config.yaml
n_kv_head: 1
head_dim: 128
norm: "rmsnorm"
attn_scale: 0.0936
tie_embeddings: "early"
init_std_qkv: 0.0294
init_std_o: 0.0
optimizer: "adamw"
beta2: 0.98
decay_shape: "pow"
final_lr_fraction: 0.05
steps: 6748
dataset: "wikipedia_en"
Each number is 128 + 24 x the weight over its row's rms, rounded and kept within 0 to 255. Layers, rows and columns count from 0. Numbers have three digits each. The size before them is the row's rms in percent of the matrix's.

# layer 7 MLP down (transposed), 1728x512, rms 0.0597, rows 1522-1555, columns 128-191
103:121119119165153128126098148162132144112145108146120109121100136130121111123086107135126116147078144121126122132138131125080157106158103124084139138101127090103131133147098104084119106111124129
096:126130136166107138153125135118105114165139130127154152141135149098123127149135123103108103111115113096090087138133153148158165140132118129102160113127140125133198130143129153174170138169145103
103:136106111123131136142109136127122167187159102135182127122120151080099140133154148092120100157105123137176165102119106115142158085171140156160153128155115150113104144082141143102095086172120160
103:128138112126125136152096111130118145163128119118129141132093128127091132111133168078082119113076073170098121156142112125161131112157139126097122115098127101150106130114169110139158147165157125
101:142158154095132138144131143102126135168125089180134139120133109154093145120073096124124074101110104113153122167125136153127089126131084119115191137124100132069156095162089101191114097097135126
096:153128178155151161069113098122138117120096126089134130117141100107154090113051164121071136132132183095117123115092168103113150109140114150141093142092119166132118168134134124122163150135127149
099:135156125132138086152144150103096097116099128162096136076136126109117116132144188139120116092141153135123146117127125108101166097131115178180153157162140113117123121077137115113123100120126186
100:166137144106137104143125126144138134108151135159147134149132119118109155134131129142118110162125163084120098123116114111082117114113130106111107103118121126114114125140139151203044131135068117
101:138131082136115144148107132127105119152159123129113113118152144112139163076120120128169124137132113117139140120090134100138089140150148135143161161122149149129134146139120135097138131107176161
098:118132079079104127119115123132129130139138127111121125132103123124143123123128093148122155107099153134089114149089131142168125159141135096098128064145104143069157141140113106140125106152132123
102:141125119129132100216120139125136151114097155117115099091128109127150117147134127138112116104073104071122141121142125152105104081118127143151101121081141111131146137111097139117133142096160143
103:134122127138146125086134163115148172143088054110170120111136128105175112136113156095126114132149131118126137113120134120117148134163133143117115119119108114132111145116140137109131136168096127
105:139141138162113161165122143149197140112121137091089103136160099106136165099084110137095119139137143116120105132153150104147081163152128116174144098110152118150110089184125150114142189134108132
102:095141119118149149071159117135146127136127134150132153123132110143128172166091122166097131110165093084112130162152087123141145140088120128136129149089125149162128146112137083141107138108137181
103:082112133175109103128109139171135177160105118157127157124122129102133121152099132128111150136110158140126173176135141150173124138097152138201143173141141108095167141148099141097145139131079180
103:083076122135136123130135123148133127102104150146135099124175117139106114132096135138116171091150147124153137151130147130145114135121124146150111131123128120110166157126137140166089159134115157
100:091122053172129099127139125082112143108095151151102115152128070134164162104143152159122152112120127139072150146115146131116117123132164159156109194137138137121111149108090111134117112156142078
096:165118138160056127189120084125136149108100112168074125113127133155116132160118131118133179126140113105140139109111113039110139153138145169168115127163124111128133082131134077118104113111092092
099:142130105135143132070125147140137105092123144130126128121146121106158129111114129080140113087161126176122118103115125111088149127113064131066122085127133154104111119128176146103120127143190188
086:134132115098097147111133141174077118136114138158096092114164155140102168169113065141109147125111136135110106119121138103116119102130132121143137175152098093155104130145100132126133124166139092
100:163132106127115092142140146135126140116154145076118143113084084121143135136116135153097118100112108100122138129118121120136146210139150132107077131100104158126151123163181139164099144132101094
093:129117138141140138079121136136141094102140137094112130137124110096102122126118119150116131131143101099131124138130138131098140116114136147116140152130136150152118130134114159145099121100129112
101:155077095128114132100138121127093146193103108117137092134130144140146176125142120139165108149111149189116126121118119135095150155128115145117107115103126123155109128140099147182147108082119095
098:147127171156129111133128125072120096145121114115119155063087102144106102133105150120112103170133112131123146135155182150125126197129136152154162140125107140148159100147112134164126090115156149
099:119142140139160158173166154107115117147106126108165146146073096092123119152128141144117090116133163133124126143157147135091124100124136138145146099139115094114103116102094155141094146199118127
100:125091109129129150112150092114124112116124114145104147099119113116139103137109127114096095095098104090153116155153176149124109146156146134157095141098126149124151107126141145156163140147124123
103:150112092099111140098105153129122117101129126148118132150164125109125137108120196154105108146118143147124139135096076082108083159098160073151132148140112091117148151110131118116100123125140155
100:137140094141134120135137131122137143082128121116105160134132106116125150148077097132099133149124143086147142136143126166132133129122186145105084102136132141186113104136084123152095136112127119
100:091107116129184117134161122098154053133113120125154078139162124122135096126122136122158137140144140118134151148125147115098123118070094099140120154135119142110129141152127112127068101176163124
099:094151142140143163154140097174114127145133116100098158129118166146122126103126095106130137099087149109145142174111175117109155096161135097105120112148107118081132132100142097152139138163073112
102:119125128103146094078113133136149098119132108093131096166147124091110108166131103152138142093149109131101158123119112129098161159088135117106122131129097100087122131119145126153114097106121083
102:112093147142130156136169082095143112144123108094129155107135113126148151129167120148122116120122140135137149071133134111133106155131163134160126129157135106132167151134084154095183153134090112
095:134127087089167141142102145100132153148150101111158139118124121106080137152135150128095130077140137133135075112148123166149154118134163150115106099121122136134100115149079154153142115157138138
105:145145124130158151101085115107139099097110106170098129135126121141139108158082157125120161140072122092142148128153160110126126113083174153131099155102127120128137106115119121138139149179110135
# layer 7 MLP gate, 1728x512, rms 0.0602, rows 1523-1555, columns 128-191
096:137115159106121155131096142112120120128161151128136137101179127093108115119167118115116107126193185112113087131130143125141149096122133120103122170113151088102161127151111160166119180131151094
102:168101134088151116146137126094119140127142153106148160117103145156104105145142151118155149157117150125138136092143101148112082124114142081089132115135170108155159140124172152116101142141102092
104:131095137107126099121150191122081102147124119105111153088130114176084135151107126148110129084139117134149115113136161106096128146118097155119108100155166177144131159120089209142194140148148141
103:136103145137114160133114128126148156119159097116124124125115133148121140122083127122109168144147133153149145118108141143152112135090097170107107128112128119128134103162124136139172110124171140
094:088083138113149149127102170128171138116134140115098128138118140118137142113162105120103142104154123103132191157110103125108156085090166126137126122147113098106057118170131134141105112163119138
108:178121175132122140141147134106173097160102091097084120116129127149114122122130109137093182098086170127118141131114118150087172118096103134128136129180135145129170118088153165120122111110136138
104:117111109158147107114165119131121126125105102141109133099149155191116128125097115096112118096077148153135137097124155100149137094106148128110163157160142129178129150164135126176143118113148153
103:154086128111144148095125115142129120135125130075088123132136098142151130094134134156163123119122115166143161105112160137131130108140103111138096114126146161145136137106101099134123153077125120
096:152105153154129157153144151152161154103171114143130114159145135111144106146160121136133153105129101103107117086095117090151118102070118121150121158150142143121156138096143128137111119107128164
102:127168106100128129133147147145104140121128163123080145094121157152143091178130125113186100129108109123101140131095140156146135137160169159129096106114091117120115122124138113136089114092141101
102:107100128123156102098132098159108133131147110115158122099115116134121083104132116160110129115151174130156151129100154148097133113103115106139091152156132098149136129119117129141156116122096106
101:110148145120089159099161139160087134109126137157146127099161132103128069130123109089123143136159117153132147096083155090125131120107178124091139119101176137117134187109151136134104139119149118
103:124141118130124132133148092100096153164142099127131130085164160182155134089115143135117171132112126146112114094129126145110089162125124109090124160163116123112114142114118109117094129063115100
104:167102108161134114094118126120157156159117137154131117190127174141152098158112142081132123154133143143111125125163114121110129101096141105113075136126144141161163151114135130167139113111140116
102:108115136072133115133138139172146129148142105135152150184174104106097143163145108136123132091156115136115141091076157155099133135092100154131155143116110105145126063152127138105145121117125126
099:161141114122139163101089081167101139129132120152103160171173149125104147112142125109181139124121168135157154126127048151146092098127127120133106124160094160150131136130136120192119134104135142
099:131149119112165146123145144138139108092125064145051114172126137102118145150145118145163179126118108082120110122085074092124152167106106107164097122133108158104145100105168101119139145130127100
098:124137142156097151110104155123138115135111148151096124131122080149100132119110154130153162118094129156195109137178117141126124163111168119129081124126108111177150178100121170171105152163094124
089:084078096134150089099088137129137144136154121125130132163137101104134065097102125170109164124129184156108131102155126162132130160115103137165154151123122161124115121099114112150144130123149142
099:084105159100135101126124139142169138140126125140120123111188110124129128129129151088136148129148182131102137161122131116167114120152144115144129148176103113152135130089170121153118132108132130
100:125124143074144133121128113106123123110119131116122123164160143072111144147147119142102166112106153140131144114142111154104137125148184121091169106102146134127125121106130154117107130128145096
100:101122107124129119130150187148120118158118114122138077151118106176157140152114125182106099131146155106125086096150100105138099116113072151127110109150142159097117134112136138138131110105092120
101:108137187122132152122143110105175149151106123141114086084109133133146110159123137151153164133099144145135131109089160134134131139107101103131131153147134120126135159106164166134157103146139182
101:169142171131175130141092143142150088158188142146094140066120147127162140117110111105098146138141077140159143122124123122146110140124122116102127106147144148106125144095080146121157122111125139
101:165127105129120106110134142153132110096113094144101115102124130057116123138184112163139152125115122126135126103161149129114163131144122138136127169163097094175128128139138119164135130100103135
104:118120119120153113136092141125121109184151149091105137146149132119094104126161118138101126124138113143169127102100134133089128148126173173102134147136115130106129108124141131118134097135104084
098:166071167150157134129124128134147179150137131092115087149095103128114108105160177128149107158153124165054118106121145154126109137119127102124141081124155113126173112141139128181141085154124098
100:162080141114153166133114100160128124151111143116184131154136098133117113103099113085157129143119130121102129140090132079130123111131083145189102148113122116120158079105129120093107101084153126
099:107104170098178131120162160104121143137100120114103129099119174130116091112099088137088117116134111138120124114112101156127120145151139158167137129103139167147098194122137138157132140130142126
105:127084176106149180129134130156107089136091138170122120100122163201112074089145132126133111122142141152100133103110183136123124118111155136152169146123150066174150143117100153109144155158110101
097:154145152164144110105136137103156114110148106141145119098134135133118122145116147062163160153120129170165078136178075139114119142141135123142110144127112122156128089130137170170112137091138088
101:134130164105112147130137090168113126169114084145105104115103100149140143138143126171135175134105121149140119122148101121131122141108110123143146160150165127090172100144118139167145104114154106
104:095141105139130104120152155155154105127163145120119105100145113137148109120141138152145127088115195123135063105148124137138110135143126133114101114138149098110082143114101142135104127131111098
# layer 7 MLP up, 1728x512, rms 0.0615, rows 1523-1555, columns 128-191
094:082124182129108143066136105197080118126128106122175107128149110102121097110175177105131128126152123179074112131146197103115144157131123142144137139139091120130120100124088078124112134100107099
102:106133130138106135091107129198094154089136106143071137155095155129108111095144153150138114152110150138107113165142126135058158123145094154142141136089104141163089127103130108142131099143078116
101:109109124139149133089152099117122152107123153158111133103142131090128091135157106155150117161124136143161144154120163097112111126116131122199131163186139146136163107147149114141130136127140150
100:120144096124132161114137112137145109108139138120125111102148099130101125159135149112141142169142127153086130112141146137107100116156087099103119162128103132120146117135119142092109134130105136
097:114165155128087123149161145126135126154166166129142193163096122146074145124106098126135143111152115095152163136133125147137119158172128103144108152118103089127105135161110166124122122127142134
105:118153142158132141111150156117117097130124152074100118139139139189105130112143150133134180110146138168134090134136173146117085160114087124096125118129130161130169132128110114121159111133152101
101:124094143120096124147182163081125107120091125133143129133155091129118146139126093134142131133132137130088117166072157126128099122121138171115105116115139106139109141148165109136162116115109126
102:151114147130110148080109149090136102106110103141156149155142142121112153140138101144178150074155114169152112129132108121120140131125093127126153110125127082151117127114123119134127144113090133
098:152087132104191128129146170149140131118136104114139162142124122146124133121133115119094103124101143118109112140129129072168142145112121103122132098100121096154129135122135107137147133105111139
101:115111100125127163115186120176114145128148121133097151139101123136149148154097158115130139112110135103082089111137113149122123127161143110109106138159097137162164151127151135128123109125135124
101:118095111123135130197118119143116140129133105129121125149124153149121114147140128108139119106181138078131137120139140116142084149134100097126115145077147102095116152097130139127121107077120152
105:122158095143117128165085105133154095147133128100100106110129150147093116166079083123110116142109118119117097143103169111125167150140115148108128090084155109134154116135120142127151114108164088
102:142180143169128145160159144123100133138122117164114122138157097144100122116096121090122121192132122120117094136100100134122146127147138159104159131082125159121145159132124112117145087137155159
103:146123126157096136133092134116137101118087140128125083127165131122095129136109127074139138136115116146118143161122178114118143110126104103090140119105188162118112082127100124135155142158147107
104:140101140147177114117154114081127093125090125148128164128147158162088130101140120131155144161099155124124087170093151167132116106115136104165116123137192127158129141132130165146089127127165128
098:120165151148134101113130104141123146055120157144109142112110140132115111124139157183159118185121121147088184155158156111073142158148121119079119145171167142130152122148074128105110142165144107
095:116101141126099123116126156137115126146100135148138140125123123129092087133120151092099140116146138118180127167125113132122118164152154113128118112065083146115137172176128162124183155165129100
099:160098104188144108137119096150095092177126192144139099120066130104167153118137126115169138113168122135138091154079098091118125139124145111123085142141089134137126121109149143143142094120140170
086:140151143161183158157111100133153130111108157095121200135118138133127140100123181141142119109153104128182145138161153123104109100122181099089103130107105126145144148105137120112118177115124177
099:087108114150126122107147144137147127109105110112116166145145136071128128117100133114108119174150150061107131128135146124140104118146115134141113117130129127133111164091179165127093122156128154
097:120090151149116095113088121123128141148142122093142174118099092121159160125124116121137154136118127195126152116179137162101064116114133137159113140155137145127145130166143165154116146145138123
099:122173160141145100125123117162122112089118129093129141132141112115138111142077092125120103132140149117124083126117114124132097093096141134159129109146133123104129143155118146150166183144131154
097:121116163165123130116140103140084167109122123108157105161119119156149116167168106154165184132141130112171134097157131154116087164102106066145113167108122129119120119149088128107157171105111103
099:162125133127149136082118099109141165154145114142100088191169157172106110111123082116130125115104118152149123104090135122103132115137127116063120078167130097140111085087141158089112120102099146
100:131149088117098110153134139158121129175130111101101172131108130142122104105105142093158128135133098141148186150144137137139120050143137119136133122140137170152141151143090108115157106113152141
103:107144161122083128157070131141109133076121121094092157150125139153113119128126117143131170095112127138113118160137092182100126122139173168129127130120118141166110089118135147139136132105137142
100:088113140132110127117121152140119168117118106120112134103121102114134137137140108143096155123118101143126128186142105157123126126120117079151157147122163141156163086129124097138107166141080105
098:139146125160109150143113122096135125128142121101146119124153098097106162108121155126135116146127130134050115082140140134113135163161141126151119135185150164151112141126168142149110117138091113
098:147169132165067134099118086132128127153114125131132121108098099124160167147145131112152134119106078138106122122110109152132100093127110195126099147111140140133091124153163102111175120100107142
102:108124127118153122130220126129131092164089132119158093143136118130124165167083078151087097142135129128135143131095172164092101136136098164108100109149134128112116110161133161156085108109177131
100:137169137120149094154149129125112130117123125155097196132170160140089137126141155147081153139167135152149156113137122106139116084137127114113142127120120097096136098173082097130144151130128136
097:111163133152102160148134164170130137123128137118123125122096148164124148143150117105156130112112114110167107139126141129076115075166136119142125125141142140182143120125113181105156132114129162
105:141108094135160118157117145112144086113145150117117094099103176164142134144120125165119176131102139068110070115177117095125121108147149130114112177120101110089119156133088150120118155143149180